Part of a small language model's weights.
Architecture: RMSNorm before each block, untied embeddings.
Each number is 500 + 50 x the weight over its row's rms, rounded and kept within 0 to 999. Layers, rows and columns count from 0. Numbers have three digits each. The size before them is the row's rms in percent of the matrix's.

# o: layer 8 attention output (transposed), 768x768, rms 0.0597, rows 618-639,745-767, columns 384-575
# v: layer 8 attention value, 384x768, rms 0.0658, rows 362-383, columns 384-575
# gate: layer 8 MLP gate, 1536x768, rms 0.0592, rows 0-1, columns 384-575
# up: layer 8 MLP up, 1536x768, rms 0.0617, rows 0-1, columns 384-575
# down: layer 8 MLP down (transposed), 1536x768, rms 0.0606, rows 0, columns 384-575
o745 098:541539512536510551437554521503451584548539519566481547422541415641464515517525533505543611529435551486426422389534573500439469532525488473470504544485477517436450519482516581416513521523531536508472552493494536472458565511532437524470572373567523478423567454544524503536497544450486426417533501526461472443456560545482456454469495505515518560454533545460366519447417488436516491468526499542468520545483573387432478585474480478622518522462474505389481499471525505490569587478523532471519487555415601490493432533422576570467539450454562543437583556490638449458490503442633515449
v362 109:502519459490537509540488441530499517439530519438502449498512496512497431505558527525516493437387544485415517606513551441521508407398525488461513524530461455510605492473410597555566479479526526496460587437514551673461487449451482532496521489527454579488519411413468563432496564443479452463462448513521561558488467500534497498478509423556600437484408492531422489588496547501523510457544457455536535647493410488485496475512506503579483394536453641497499422432432492585477558529581409443586438412517476497529588488485417485401498411583511583514553531570504535469472487484395545519
o618 118:560476526580424427558572454601466459549562484460479482502510382429472448438508489590519543534617461468534446542474654532563512573488508572619522493506586539497505510484467484454488433531471459541436523534429490532521513491486447427500461527476505431442471422372537470555537526487495468429537567434460442501472396584394459592560450530500466462534423469449469495472589545536519510534486408584428615582509510529526605507478573361529508554491607453511477485526541507467401481376488423477510527439439514503502446513557502505478479459518529481496480508424501474494524494465431397483
o746 095:409534550613421527515494619472515467487506557564591525519501533538503531538442490409473521465484511552496477555517456522531507488492426583542419520533497491473476474446550434487446531405571510492588491494481441394516518499401530544552547485510485495503545636601475525509403533525473545508502553533504538503560546466634465449436495522510524511474504447579547525497423448531512554502478634466493388425420515533438494552456456526497501475411430492489485580500513450528492395601513583523460481510481458515504457503484470430366594605514491476513479525510521462458443456452341577597
v363 110:490502526408502489512445491448554468487474539441517404470476452528471488579514514542467545504517501418529567538555573486504537541570498508490519567499512502424519473479532483522520491407551492511389537502459456502446503473533476514426483542559561471480576560497520562552499466476450559503492590437525552464473552458604514601474507463546563483470503526424466492451511449505501470431493525501503480487513480503526435570492549407490460568377542525468539444628429401546516455479428401515488520387526497471432455530439612469535452535482467445522626420461548646447515447570522511490
o619 126:501504599448490436515469437495475522547495507436565369445577506564419434503433463527533488482514521513475544628513556523552414475503511523454415467529567531428529454526569514434495565481461430426534502436504588406633546444532513465467607511609534429568493449462495449495438526512557503451466406557518504551494472511425558493509464417504522508517473646532548474570474490532427470494514439540532475510459451592536429517496452503495437553570508495489439512434561574587536512519473415424479453386485426452533506474488446419509492479551489388490536555441584567428484543491617459490
o747 096:420486444563595453400592550562550417495514416609370481520507508462533485457547462528501445474422528505503504421517372508400438466477482442500527517457421425537437485485500542547477477493513492462474434562550429545438439480553435494557424483500474476450525515586554493535554479552437530568464503461471386502499495559529490445501478532511478520537491505452581624471587498486499548470474468563482547509444528455421559451491506565568578447494434497564542464603485457426408588464518547492472572593498502547464525472573496498394467524437525458503414508525499452570547457483422522552
v364 110:495515484506447523494498534593589476455427558445518509593538535539562590499435461560484496498382479462512549503498515562506511500518465609557497560457503536462463454354476480487453499540504520516502504512513559519554527388601403590540489521422503476518443570479485540449465542503516545470503504527553515514421395507434487517588475644506548635524491476444577517534533510528547471483525558458483594597579473496583585457441485478583570506516482488457519559583428541419494485460444518566502532482469559553465459541576475457379545584576427424646559493510420541425512576570472517420
o620 121:475475585486488462565400427496461647541457480511523539497454466484478501392562487561517543506503502456502428459408468540601541519517608486453490504558474460477517613502468472435443549534515533519505456525494609562509465536559550536484476565494565484474487523468481489580421506443502457543454514524403441525540545431425564389578471449519511588521531544578432434540510516445588585488487473394447567525527485597464470564494465457517559447444506577460488446472537495580441464497481477411465574495452455428524557468429585553534596446386534463521573600550470534479406476573442451531
o748 094:501505498549448547416505522414516426577482543449559466538472515504565441495454460529509460498450495512461550515539463490503528553461481420519493441469437559504502481528522556548583503490457449462435535521491397476482524420475478432498571486598491526485422398475478468527488466519489497498509417428591487459541543586533481593476602536439487428444471452490513474505493515547440495606429436625515423437334592567540510442529472516438450631504519463510552507469550470560443537531546447566495479578512523497472387495539484488562461509555474535377510531490626509489584441452435521506
v365 110:489503557494493514464546463588418413508485531501492456598582396568459500504544465515520403521518609569499474621521486529506471489418550486562615483518558537567512512554547471558436536544538466570530464543496502480482520464466431413464490576528454505461458456421551532543490502467499527521430442513479486448437515485490524566616436531449501497454585435562466487454552424534482519517571499461449522463441538519451399610579517452483569491480551519536537543462523494470516605509529478461416572504413503435432512431659529481500561424475488468473411452443394505482471473309470526565
o621 120:549533493526445457542470498481482639480522518479522533510546544526455484491533490519506466460505511524501506562553495506423552409483498420475553443431505573564384549522473465503511502533412465442520498478507551428504488508493587618489509537425639520441420436456490567541473485563500470468471490517409567614538504544515520522450615512540436505540537475516535499508502513450596499447512530523402497585403470494474564550485526548493409468580467604436580494487451522500408491500531471422546464558487525544471473509463467553511422484506487532512443512546561448487506456594458435492
o749 093:489487449521597645465559475432469446535465503453470474510455450485573548495507443485502577563490473453512476392385602472577444579530581585551448477512431444431525473457533578512468447496550478521501507433458438555470526535533429452474479490474498444545496554554511461485593556490539534442532526527490442517414473478554539486521447614467511513493456594535555487542382483539506418499541504496545474511553494516607456457526497491561508510496608459532483548505510468526494495519542491472494607535489480525528498483519588577519499488519473535422487446544520514550540509546465502452
v366 113:563528605538495402490557468514552472540467532508487396458558478476594481555563491491437475540436523448473446505612473551448504494576495450411524567400525409515482483509454529407497467488496430563584550479500564581409538505581398556508458547549334545508422525559420494443443617519478517341570524470463515574488451512495558574529528453449549476517480578505538527617422526479428464416495537394568516481478501560509443488406447606511478462475548575524489446499506476565492515499570533491506520428462439582456537556429538538533479515510459562482529436455455521484554546518512555526
o622 126:468500438579638491515459510472526541557507506463600509606460443480514557509458521466588445491569474518545440507450485499430423505581447590472533490495510477637513494545545525456488501510550492533533319516484510440588506577547491537396455542483504429510444516497491527485555605459485651559525473546506482480468392576499448493499481604534504355497475512433562559487451413424486481447455552506493542538523454406421565535549500432572531467544494464580578576572508495518573492554528563447472557473468523484476549466491542451403471517515506496516487532474533544527445485476427494606
o750 093:505471511507446496502544588497518491471468457536462578466508549547518498448462450503486518511479480547489489493521477519592506521429534493494504420590573487419586541482511481499483478604547576497519546451468379587478577489430566433610600417518520491460509562478496523557482439462530392575484513501444497423525656442474515469474505422563439571551447470552491521469598502572507524555550565490541490424497557511474529521506489460383559525484509445424437396408454503481490507454473466508541445562589448504434529475553507478617446503517556528528574530590572471510530488529495545480
v367 112:437415491488495452529519509520496511441504489535475505571615606548472582501540469473438506408524533515468514551422504590510518488444438554511538502463490559482580494462502453443404517477456559437454512534537468445489534510475585472520467495514425443509416493425502546496487495482481573464421458528624405530507476492491521585518504520452437529507411512518566475541484504521472480474543416413493401477498474483527544434399596413535431596454549494515629501482560456456566510532520479521566513493413575506492505465477423485480488469568573497457530458535532548446481545544482533525
o623 123:451507460407382569486498426568583529563470519399420610464519511446480450457453482472489535533577441457419499562537536486496475561405536423555515566486527522521474524505401462481522518533552570569477553548557371526562507522409495493572398624508503473448513493458497493486454492481549541439396448522404474508423519485551478519588515520459452550560538521519482494562512481503439532457558480484400574522517536522426518519586510554478511507494527481500474537486402479461459505558458478577534503536527426564587422480539451488528634562601488505498470557480445432523437455410471577408
o751 094:576488487572587495393391524524493477489512481511479492516473402517510520547551539529508462535398514560505542414511550540487536476548464527561409508501511446433449533511560568538492443435465492443532517504473480599541483511494441463493568442467514636619466569533451530480526474452489467521609499490397564427478463543460525567433467532568547483524511516553469539443438488559535512518481568550510510415489471473467471523524430511515574439574504485501471556484559508481430524450515519481414525454475625388549534535507588488504427484440419536539511478521607531531537624559439469485
v368 113:488531432535560431514436507585511428566503466504489531554522509464463459447431456527497574522605502509524518465499518514536562565479456448564549525521516561505510523505613444502469499484479542516559470558473442435543418597517461477505516478466455401513507486523506515539543488463444498503493487488463439473405551554539557497447522519423533498450498525506498449451436476398527480518508529552519480510616476352490547383593456508493469468489490486554561520539512512577470468492566567502501485529549485478512491453398534591526540448595413608412599533381446559530423520493608455501
o624 124:555555555476530546568540493529443519474542494608488512478602483500485496443605517447538596428611515486500532545484500419433466530525561506566414490452452460460523336468516517555524497422523376420505558461399519500434591449485469537455536546454421521483417497540421490479388531596538477478472527441508463509470490462551494515545622534513425546403560453492480531590541501529398572444549528501515436560558510560468476547510455462518545486454456491518499523515488518506343549505517498583496437559460525448448552441479513502486548530493481453496489435441523449491609554461479491565
o752 095:479575485565436531475559513459526445571488410422495499399454540447553423480449520461472459548339418538524450464515497581542452462463527455476532493558509528507499565497473563429502488561530567549571428447559547471516502513448574452544479486478516515486577545359544450499490518503542447458510511509583567469498401465524494482501367434405546522597354547478514474503497418553540466472503495476591481477438443509524504541549545489513476541601575441422485511444555466441612447484518461398524465515513532560467467527479515423504458512414566512497446550564520492465520501523562415483
v369 111:436396536547494419450471401548608492490530537608571452483425516501539545420420552547422485475515492499446411454415468462483526500423507492469482528515502452454433468479501489439522494534592515523481361526385542546492508467602540450511580514459530488568487458462489489501542444479426472477491524467439518515516482530450435497436485475579519505412455577551416617532512497514482483472616382509489474485448503568528499479458554636527517487463558430531634512500497458540553462495623484534502550522469485511534514513467363521532559573437484429465454532594466589526515490512516401482
o625 120:485539438484475562520465551590396522442468485517534466571487496502510522538461418529539568429453445544432520532516572428436499563427536409457592417466537519506442482460445521480616577489501560583514531461499435530484476572478531553432537446365590518519581488556409441581524502516579467499503611582525625487520466512470515486577509526500529494495502486508553448558423415496510368387440516463437474438557507471473426538508555521422433440403409596418545409531513429553500453454483529533638517478528396441532511467509533544500425433534485587501539447518540447471474470495523482563
o753 096:543560498445461541451534470389511519523513544553473557411468580523478496437524526397548528653554540519532496454539501589587481572518485531510492530619494456473519513457507402537471466542485528511491478553560535467510513494447478423446435541597403495408402510540591590602447530476534588523504476438393459465488521446536516523540538585510550510534476471476396443474544515446567575521472592555464495474387510475498605497484442491479444432543469471520435521425508519450530530587423476532402417601538488580462513516457539464479471456482476431538546534483541461554488511467456521427
v370 107:440492505579449470551499439485536552522479606498563455632379517421467496490430516508478420540490481497496503476479512494432447554451516498560549501482557436548488475453490481479437553507658490449457502503459524514500481442538498597449426517460536553445462454528505499562576475521641470513416520546513502523457507425491513437500560553477574462491516503510565570644553684498527399610488469532477512415526536492528475505459509522476547556434478522439508515494507526493377556454456527552573574484526546484456446522494547494508432481506474448530533550500497511459493513539504466437
o626 117:564565548508645581517471530500593467536514400521524553527492458398481534401427467495531522559536509411507528459498462559518600449485551496458494567498576530498592564481520522612523447494514658473501484501469526504482508436616582434475499475414506557533516614483473517589479501480513459438535604467452561446468495520505445504475346562463417464621502558485466487514532526518548485516626508551494531465506544398539550446505530490528418405430455550437431564497595546575511578498464501520564461490554579451494510552427440482487509515442470383503498463527487511499426542459583435509
o754 091:595558473435477476423592504464415526528540527499530634474572520524534519514584478433563451487484510523525500561458547497511484428532500545512541457490444539553448553489442512515483553486479474603461533516527426540527450548451510519538509536531443512461526460456413519498478609447479512395469436469480412496425508525500516551439537454509453470515440495502483518510492326468484538508463507533505486538550395551462447510500504499497558459498556507534497393478458485525491449491478561535419481505453487543465507571446476445555457411513530535630491498440498474407500505526571482530
v371 111:511443387536504438569467409513553561504483466427601487483454495507511547496461531488509466413449513549498551514397578549491458434535485347541507501515478547515523503459497560474504573504410507481585532529574491483435506530543442553456479524473413408436482517549483467485554622485548473483482493476473416519508461466473529466469547511502563492497516459498518492487569449475577492578431582595515540509477493496520509468504471459526466552458553569430426561520569474374509513481495546497451414486546546561586381558495476429557545548464461505495540489590480518528524453479550483431
o627 123:445514444520535466453472475488551473551416534472538444527457353590535471486477445442474530544482501419667448516594606475516530508548638549440583517506531503415522447477526555541509488513587575516559635591456486574467521412561537483510634481523508567532492530514527455535498403440475476492541552586518440550463431543499350426591533487519412543490460408464465435448562461404506536527492413467438514472505461499502429532469540500542541540430386563526515480435523491587592539541483570475438526446563550484479438497456569525507531495573544568535516577427478523442464654519432495500
o755 094:474525602517500505548529607556498483447562520484424498491446618502495517524551575542530518520598536495463551463506452530490558567412440535545515516395458508538472568562461485493480501517468564459461407454527568420545493535466498439487403531515585474509528510505386521505511436522500535476497465424531531464545555430447584627457481505516573572540447526577457600462579504562466467445547571547535490560501472600473552487423486462492487500570604563595497532487498509503382497513590418583623529528441541509445498519558517517518511489495451541500396439633547554553583403468420446536
v372 113:430528482552475410439466548526464524531545564560444442579560425429510482439622524510486438459523553412442503494551585477496521471389461566512498577530531511497505555553588491377595543536446459508424502555478605487507544395574570511502505399504566498548476541507487493525514530540523539492462414460469403553505531517483481531584488551517573536531511450495456488514493482521600510497504530507525503549571379537486535576541495484479484516453449543568422548572485474576519521555495464501492387452561476528480456493458497446492452408527512542472491495412554498516437588394471522505
o628 124:547575375430520541533486492519495513524491472449452452484457475459536499430498468492526453496552474488543461561443523404436497552540502503601468424479500492522547461516423502591494517538512448614506451460535475509482473474441476508533495494542400399487369466490483479490500460490484505484581435501566488527418480521489488453490566506545529476570466562508438447495549473526393527445386442553489541531430480485515433428394517506468534511536636490497487425523518423434539405528567521401515538482533445461557541575520517574446471494459511582568499429616598559537457522461600500495
o756 094:522429606506471484498533555524546538511457431554577527533481496508500469544445517501422570475456507530497584440521527552554464534567528503485601489404513430414541510395549555522476464481431616422570486502448569476510426621554497450482562500512573572450601435478520472461474478481487484460495527536376526490446590429512492577477423438461523514471484536478544488474477458558439444506587519497526408514500545490474419495576484433613461460507471539493553543464499527482436491467462456524487526592458460500470546561445548480512513510513548432571472524424459472433530516462543534520
v373 113:511538406450416542542469456437607432521502527480494574467476534525521485452431501485455549587506420502507480503453468413466505495508599526408508423551496430574541513479499525476517463465666540465547552496434470452463532480582497484536464490579491501493475433446500365460498601474426493547564516450608500446508493491446542514489538482520584559449472559460565526544516489483460480513427469519425467557367505503555485576409532521573485470410538375514504488516514544493526495520532474650535496516527495383466499504444521429473491463511516468383492515495501515444521453492379487534
o629 127:487566532530434476515539497599326533497486538454489543457385529454503543472446530501545490468478670519493510533466507465505446446569433581553483491459500484482412488576432520479480473477571443471531421416394564438570460442494446517380505504555450478535509602503470496515431552552547472462463466523461521460499622485499483429562478534488515514504490493571533488500551531528527511460520548459541530575543518560473491516532498450461526568512546485498541562558479497455530493574468449543485513542401497544547491587478474597460574449472502475471485606455537510471556464508442443487
o757 090:503482619672620495469536462487537435510533477536532460568600459576503437492542481572501498542496466476534513521530463580533506504441462385458434554545493444485509488461521512490514524494356550460475625613554449458499550482564512484529564484421472545537459427532560534474458448388463612512539462519473446476431504538512536612524410430472497473578450510488455570509520458495498540478483553464487550436478458491547468455508515531479473438487465592555482560565550506554481513408477475433436477498537516492504547485551558447519509584522516597529447417521444478584494534450524559467
v374 111:458542489441533537483506493581541474469431517465398473494487508466509472484500415544548542489543509502512509519561488491598496507476594575493507509483440435541438526490462510532476539555525533529378477565519533577472543395442441470440588431484464454431487462499474510475576495600598508531480572536451453461606509464468475524535439539436408389517557553455477542453598513577475479406495536521477588446430517544579470491539377443582559509478550503511523468524495545485502531549485547523585567490490411458492598436530497523455480502529489453477537416538541498464457515498459526473
o630 123:509522522608486541453578492521484591471463562488552640486574456420535488447483476424575497479477436590466470431421511510456384501576564462506448554420533471477481440503435506450488469490470366409543509502452431523446447432454481474544554434546508493498357467456472547521488449513509448500440491528540512497435513527531500595498498504466444454477474517600378416482510610462475503461466462516538512478548454475431544474593608437520499578396474548535419457520455480520443536520440552480473496514478414511555616571545505436534584446535440514442550553512457476482564403616438505521
o758 095:546461519463500533560464524408469516524529420495571547460430540485439468588516543505420577496544592434552516578472453499411509490449480463539567474525539530525561550448506483565568490488420504507458514509517479506551492566538445544546450582413521434565573480590519418527482452522462501462488499510492443501454470496525459447518509421579481487513556442460530484528408450481496507583467527460474429487479523478484507522456429540481487499497516530513467447416521457561462496460521455555520510525554604468507414500425526457453430567513559499529416516526503528559440567405430531485
v375 111:554425473558459544513544545551534479580653452523403489563454475487431473385420482535494485495547494554532529487550482483513479479457472494495495516556521541484416453517572449534415536558520516423519529569423465479530609485478454511546447446446443529526545474573608495409468537519538460478477514482554494513604447566479516493471602541596555483433494535505451509485546525533430520514468537481631516489463507481521436544499523532473444569452462497458466481589461465510454532539546486467488649530518478501506513524517408460439550499457526537408498397458458488521521501516514526538
o631 122:496544476441435539534506581516485512580383549574551477545564483479464565466606617442500455467461524457474457568483530481510519481581467491484649492482564491528540521476526459517563543551510467520423534431451410466453439430455417462451452502488531446530566474521438442499508468469560495476465517430584537493502515576491486503494528523534576509412430501419479443467492599463443447469621516484522464585605468489469527370440530497471449551497515494564472569486447480394512479552576533485545563539553323384492513436604451388475534552520448544474429531560554506468485445526493485474
o759 096:460449516520513427473502403532493485370568459462466531428460464583551436547463485519469505473490501463445586467559498452470490498532528433498483484545479560395522446533515555377501471469488457511485437549504656485503410555538497487508450509445531460555459515516517495527470488590384502503517526510464442508441505423440488438485483490481429465489553373518498529506456543442581548557511500474488517477438533552505494570482491453514462405516536500474533426469553575592486390506374552442512472515513563521509530538393530570572477479570469476635434496531512551510456508405449477518
v376 112:512467504563555505544518562521477525523464448451537478557560452467495446560470483538481516522466547525590575510498539591547464477457443503446513426438499420448513476434491583625530602572476472396514425478498480448551560476422530476485477492449513544498543505496469401401534589544571653505532504422531544605539463492574523474553578482528534448446443550538499568463489550572519460542427505486441484528513510451566524567482512558448487475482486589468508538394454497509545526536474364515534536468423520505477534536526528491499623609557490480463460517525564448525557533575499422419
o632 122:509620533511579553448534502485575436573419527430488412563581490534503459430525581471434563417504459485542479564432540511504594484510450482523581559486448514582569551581552467554498502593507473518530554521406504463461510418463544511533491550579491454411594453502500499500530526484543378522459501481413526398430581494527521467518541461479589430439510465476501438554472540548438481521536453524440536550401492529351474506480454435452405565517568586478533512500503541452505545465584514481528515435515514486445483505493490498496564466521518542500485529592425547471529498549534423487
o760 090:511421471486429521616513489568456551518567528548442585488420549454510516556544489486555489547550560551465530465508442486471444465417566467427436521497550567524555464494563439423506489449477587541494543428619471552506528625514469546481542545560496528518418493500521582555448460492491553500554494459576527497497485503478437540473509514508433545552538514429494494554526453456523600461485576532517507405534506564501447531527437547486539517480437439538530468560638452577479422572523530497465486519454502470586562400497443459520398373505499440547485548377463500513514539438392492582
v377 107:478535561487420477490498439476545519565465545484468464484539502525517518494597521516472520444468460466538582508535499527486496510459509614588444517537424386564539412547536557462543558525526534425530506411561441446555491499492446428482611434486605415553393553454505595490535562417457387596355675541492499529477458493521515492524481496476496515498531593428518423544523475521512543487439526561501522484540449439567542405527543521510584441485463544528373481444471494416525440553545472421510473429442564590495477552511447525552494433430501497508464521538433481521456550466518429536
o633 121:465505582478425521500597527526499431573476504537503535506494530522508564443443511537418409456578574484489517492503496420545549457505574496425440518455437590504470484465506531539509492540447502472580399537482598456408470439463518494520552504568528529506546448515547472495481475564442414533510476468489549468574439526471470496478506548457460500454414452457481503551537571425503558527468479471490507468568471462437517580474569477483659475462521628513598470514560473641518460529492494502536438498568567502534480478558492552394397570515442502495456464539460409577511528407555544425
o761 095:528571427395513579516516514520457489494529483509521561489457534489432482537468452525584600538476502544404448538497492536491473545492448498563452491486588522485532555512466454472567437422572498462418508485489464571534491537485553551495498499562460541498456515492572396514473541555541567509494455433454485461389448499485548458520498482587463487520509537473535438467449481566479425496551522515425545497477475480494491540487488459476503416439530411508479520487451563483524542493517544577409490464453404512406455454514461482559522459460420483428510502526512584423501501598554475472
v378 107:496447396472533534542404504491476551596536497450455525559556513501494520506482454476477564560439462581488487496497465494528522542542476482560570484447483500427479404424505489479544591510417551405472497525478481559562540511504480571533460449532518494575467441447594530440480565387483364483568457436414494564497595526588537498556441499511411441487561443504440536559517452468420468429460369441448541560462481479499439484432571541473474558540457573567487532504402565460508504546485460472435487468541577558441451550456421486556447452560491535484502515481493477488389454466549403510
o634 117:493515611472513414502525524513515496439532558512423579505563502532551499475531493445438483447510437462552473553575513570479353582546460563487510484617452559454496435580502495457558548571487580467531487504450448523530469506504511431577523497518439499511462487562569489531478459491513566486464582586460502579552454524465486393531557497501483488519482565509634475537483521435559476444535501524586459469469580668505530509489538473536492538428476460502488440538502548515429511484466556555497505538412395484492491440528435455519471478481505455513485423593489475461599523537522433538
o762 094:443482409436520563578468463502518409499506487568653490490449518581503498496483471532633451506524585599465478464451504403541563499418540488503444586433508474536559520459531476500503479471666432536580503489526581409455476417485490465470510420428443503443540512385493454592513531516478554505490419458539482395559451486534501569438467461533549516515599423481449559546488549523487503566493499501476485549580441419459524530491500464439554551479506408506474580378462478444561489564522504433499454554524510534519600551517567549467491519505517535625506554370477513449522471507541536523
v379 110:450559422483478479456486533516530512587519518434599465524493500630472545536443503444499454459495589466564499504527454450582460489528490523504447476479515453483438481508483459388600422481520539515506525431584515486596543503466545510543515479468439560544458477445538497450573510484433530529432447449418510578563465564507479505519506443480540571590537496479481456513527485490491520437472474417536518460482511495522473503492601457551466600603491588523536485492469399472507532580521530623529429469503501465480444561537528600567385451427526559503430529513400561492501482444535491534
o635 123:568516430563579455530522549461490477451554509495506498554454551507466526467586512494562495534477530497526376564449489481503439438549598523463567480546403499612537515499611534537480479501477544481477587471444507564412480460562458414469652463431478480464542510497487496387412494549485484518505536509482492493401482436498474491514503523589461562456503530445599424425491491570464541478407515569525458538587551476502488442508473439506521542486534468507453437462518427502621560491465548504555421533413556539412453566589500481497484432512515583520622501493497478466476504538445592485
o763 096:472520619483529512466506491514470534541453567513548525441565435425484512518466545477515527537479573535493461456542602527558593567476445449510446613509563448445477524494479589488535480473563500418585490573548421481548501488503550506533476489490503602467468497516485476554557473538523501478512495481516472460526483550568534498460523491483544474417466551539476590523476456435412505561530547507402542565445498522462559400445374481430457418437506471428537480479441611436491456513498428491483521511516456494533513502497394455525508528518434415486440495493542479510509484426486432562
v380 115:520551440514444518489596510495432496448466502574523533503533462541608532534470420539483581542487452547588471590498430481547454470591514522502542522492467561559554494622507482563611563551532539641445512584497484572568572491549509642437549533532533417510478444502532484443423618440524505483453454466500532548468537476482471478439442478505603494589479542598490530492466514519467476484525422460569565437576632583512482529579512532488454523536511443434436517509443576524411431516492475523490450540507460499448467417561551355454485536480443535501508479524574402450544503450475474520
o636 123:520524464541562496506437504483525585529456510495579505528558517522464464539500528541543550437470492531555535504537518569539486441525575419438520503452534453495596521462457475503585462436446428495550503506479497503456516474514528515493479485572485477616503479479488554571560553439473473441481470496485498443409484446535464412520534475547459521481523475533466479520502534474548563433585513490454506496474460468517593478508565451478524558478489434554551555494552466443425529546496568493633472526556551494497502488583413567490458490534488441488559459528591397485521450470479567585
o764 097:355396569430433540433437461586489496478436510493546493469429452428494463505489527556475531510584596501437468446471450477427507596471477475492472471387496483528401576570503495491454540529467556469497527445533521493434522502491388482533551413531507517424490508433507479461454514489477535624603451482525456649610563561504540562447421503555519547511520585425574496482446586479480505563461464547548449542477458524495449581549503529490518456501422570481538434470493445511516524417518403488413491526489476465588548527462509466494458494520474478443465595542452552507459380561453465443
v381 112:477519538549456387537482470534510608504440507508548539459453464470552407470528518478458467515511438491523433520490513612477474493534519512517483458465537554451483520437518599560554463441506546516534470471455400488540627491462571482515537555502558524470472488505554468491519531440505420493523496609542501441547521504505516585426486494488481512598533537482427481516433503485687513523558572481487493524440491493461454517527455549484508455546543590519445483547433507588488473450546506430503500486479441478480510510549449453467490514548437584463568531418450591458516486507454488434
o637 124:535487411496547504470471471583526573485552632373475470557426585443519571540551479503543467500502479501544465531485511601518519455516478499487503596481498500511541522451542444504487447502504444487543526423464547374531513543478503491448522501555469542543492404502508575531487535381556584506547469415506459499467450490589517520555432492475514588453592516473513504557530403504496492542501464532520485527537513552494517516430537508506489525585503524507497537461480432500556441454507483556470565538476481585471443501587544551489443471445548474531416472566451482565482512515408546511
o765 096:421393463472476475469465493387512438607565438553479513467516434554484496474463550511420513498502471510499639537554530377430423513467487517487443517553456499453495488569466522519515518549441392488467516557578534620464373518496456602492444570549453469508568547472503472474487560630476511506482517490556582512577470503435473456471586462431459435485446486519438521427534552504530528437517540542473487547469476530493511509501487483431531436450466490461473485439542589394484495471462522473494469506477447474484558526534554512576514535488505542509465607493559409571555516445445437506
v382 110:581427577438498483493414408517457460506494517472468503514594643487594461480467443478471466545470536512526506362428485575459424495422452515596467426528588501519557478457439501516541531484477495425444478507498447539549557406444505464530530529499431438515614437540531528547438518495461519500514427536469516558521533569506554574451540419557541546502502440542603518417508450586545515515512544510546460492549487477469494538492513549527442447554534426475458499617500512434550528577389478431499489466485490509523526448445534539479486503477476559483398501537469461461518439441480441541
o638 121:518435568491435521447391629434463490557577484526466467469498511509508549523439528535455507530503510465475535521479538551502483475411553462508549425513450550467510534464457567579461588574426537481485518524454474476431458512572530501468409425566615573519596501572550508523445553378449488483515513477513516537482550452556502460523594477544437488471526481563483492441575557474596489529487435556411494504520570525537426476541527515591425593516557436549457545481486521435387479515530435460503580512537580493501490482548590508482561423450461529500438463483517484471412485547506486435
o766 098:426583519555595570533575456499463496536482484470495444497554416497476426495429549531516481458569405495519589460535440387501514504585488476520492621457468478523490472507574457386502419516536568565499540446468543461530465528482467492536572563465483575476407477434458432521407448603531472470506460581583515511567500436423503467490436556550457513538446506446463479554446473470438466583507533504521509491423442444553548457505545433547539430442425614416543386500581525605413489495478519525465394570514476572500473520492422504514455518562571453436542542547537510522590543455480507449
v383 110:569579552530580367552418433435518492553488391595382521517470531517414453527485446437423402563471520520449525458517462569544448453416407555556540511507415392448538490485419518551512591479523437531607529570456418479473422466547473459601453543475489471454568407479517523484460499453458507503494527460547544492519499471520522420502534432482408444522485534554398548536533476484446478484653486494490471534528481545600484478483532468443579544487433483451497512515411526517415573518558412501442533565539581474526503411538437451435535526583490493543569454486502565538468544500450547499
o639 124:567537557428590476449581468623469478501516430433505584486416522492501470533520502400497579462405484526518466561469531555501468455374626415487496494439488485563506436483549425518550579536520450428488551522482523495504530611573562609472477482375526521470482556531457475501565561449467535568447454603490543506502636536530455484452526515485537443500535525479437515485501515464537496475434452454518552511489498543454469458535504590518441537498542546579444437496581536511466506415447525493556515529520461456544516598473496480552557496494554428529403529439540549381471529550372531505
o767 095:416441350501428535523583536473505571523508553496594518512533500524543547496528499559520570554479440447493408439436419460492577479546454464519414584488472571526503430476443467471536472426517628513537442545619479550490525427447540481506493559511492576523483553551503534526402520490522531462544468470506501562416445415473544488484488488517540574464521407506496470542500463503567538482532519532507421499565517468482455567522441482476475534541468534448563436486591480460537449534481492527440507438500512533493534547468477513525394437454502601466607526523555443562528490494646458535
gate0 103:478480544466406515552488533567575432434585517445488499578509579474536489461495436432493504477598553448517450525448567542516461417522517492410471452579502516497547412472448529508523559481532499456444578308516591517571542480420613544459587518435554566490545559480485459518481553504483540472515570423458516550460540389493516558440456505537571462467484453490504561524488466470504481489502572408539413561519584520586516519483570511486509493491508527518483494502490463494582429423612489523505527464472541483553513480561597481501567523387439491470539461521528517469535502490479496375
up0 100:451514469482530567430608479550441482479462477541465544565485522557512539512513497454500564525515522500387501489481475544527608590451455525434669510525513496502476449461518494530382641427596416515509536478509471552432510488502545482429501430545456428548434465556553538568560464369520449432537420590464470544561531433515396514484487507418510512528589571472441567434570548501512559532469477561486555427464512534467374490464435462476484574529573523537442479590401520501503586516412557417433447463523547430594478532445511574442461454481539456370505501502531463544606515561450580522
down0 098:515463399579513442495440528449502508488467623447526553513449439502563474558625537477535539524517458459596539453549531559625558529488433426509467506476497530553544495464522472541444523418508531584400505458535462463605450417420531436469512468780431598473505475515594526479524499567515554459519490483518553491541570404520437484517425527528455561450443443540348508444473507473458404465471420532494516391474500504491543530373407461517513488489625526433610527491508409552555395491486487451504476536472522478499569508500498530595372452584486493609577459554510472481521459560464506451
gate1 102:469546521521562499506515513527507502492476480530529525490492407472581535475466480504501413453514462513554510529509557554433502444568446612484582527541495444520533515573435568441499489475574508471421482467453551507530479431488414397481435491548479539544430498466474561505582436501449510523487510495435431522367570543449448447527442492578555380454538491491482502522480478552372579515613501448508417492494482464551492608553421519480646448520480491421475490428541569420514446540571625479447431548589470516489446461471553500472466539397417501449508483532440536475512450484523545518
up1 102:464508508525442440430526614523478558461522518493425457490477522483513517504460411488534581500477528574618454539516451461446489539591464512558477564492627497585545459588412554581508603517464510468581446430509578414465492483433382462530520464487598546552475519468487492502550476596456473515536532463493601439474533551469498542519440452547552438491479396503544444483437470558406525676546566447523502581454534599520489523577561463548598501499436552461523508526499608470461407476524526447442476598585510531450495505468500595496528510476409555520462496433531543453520499474542501562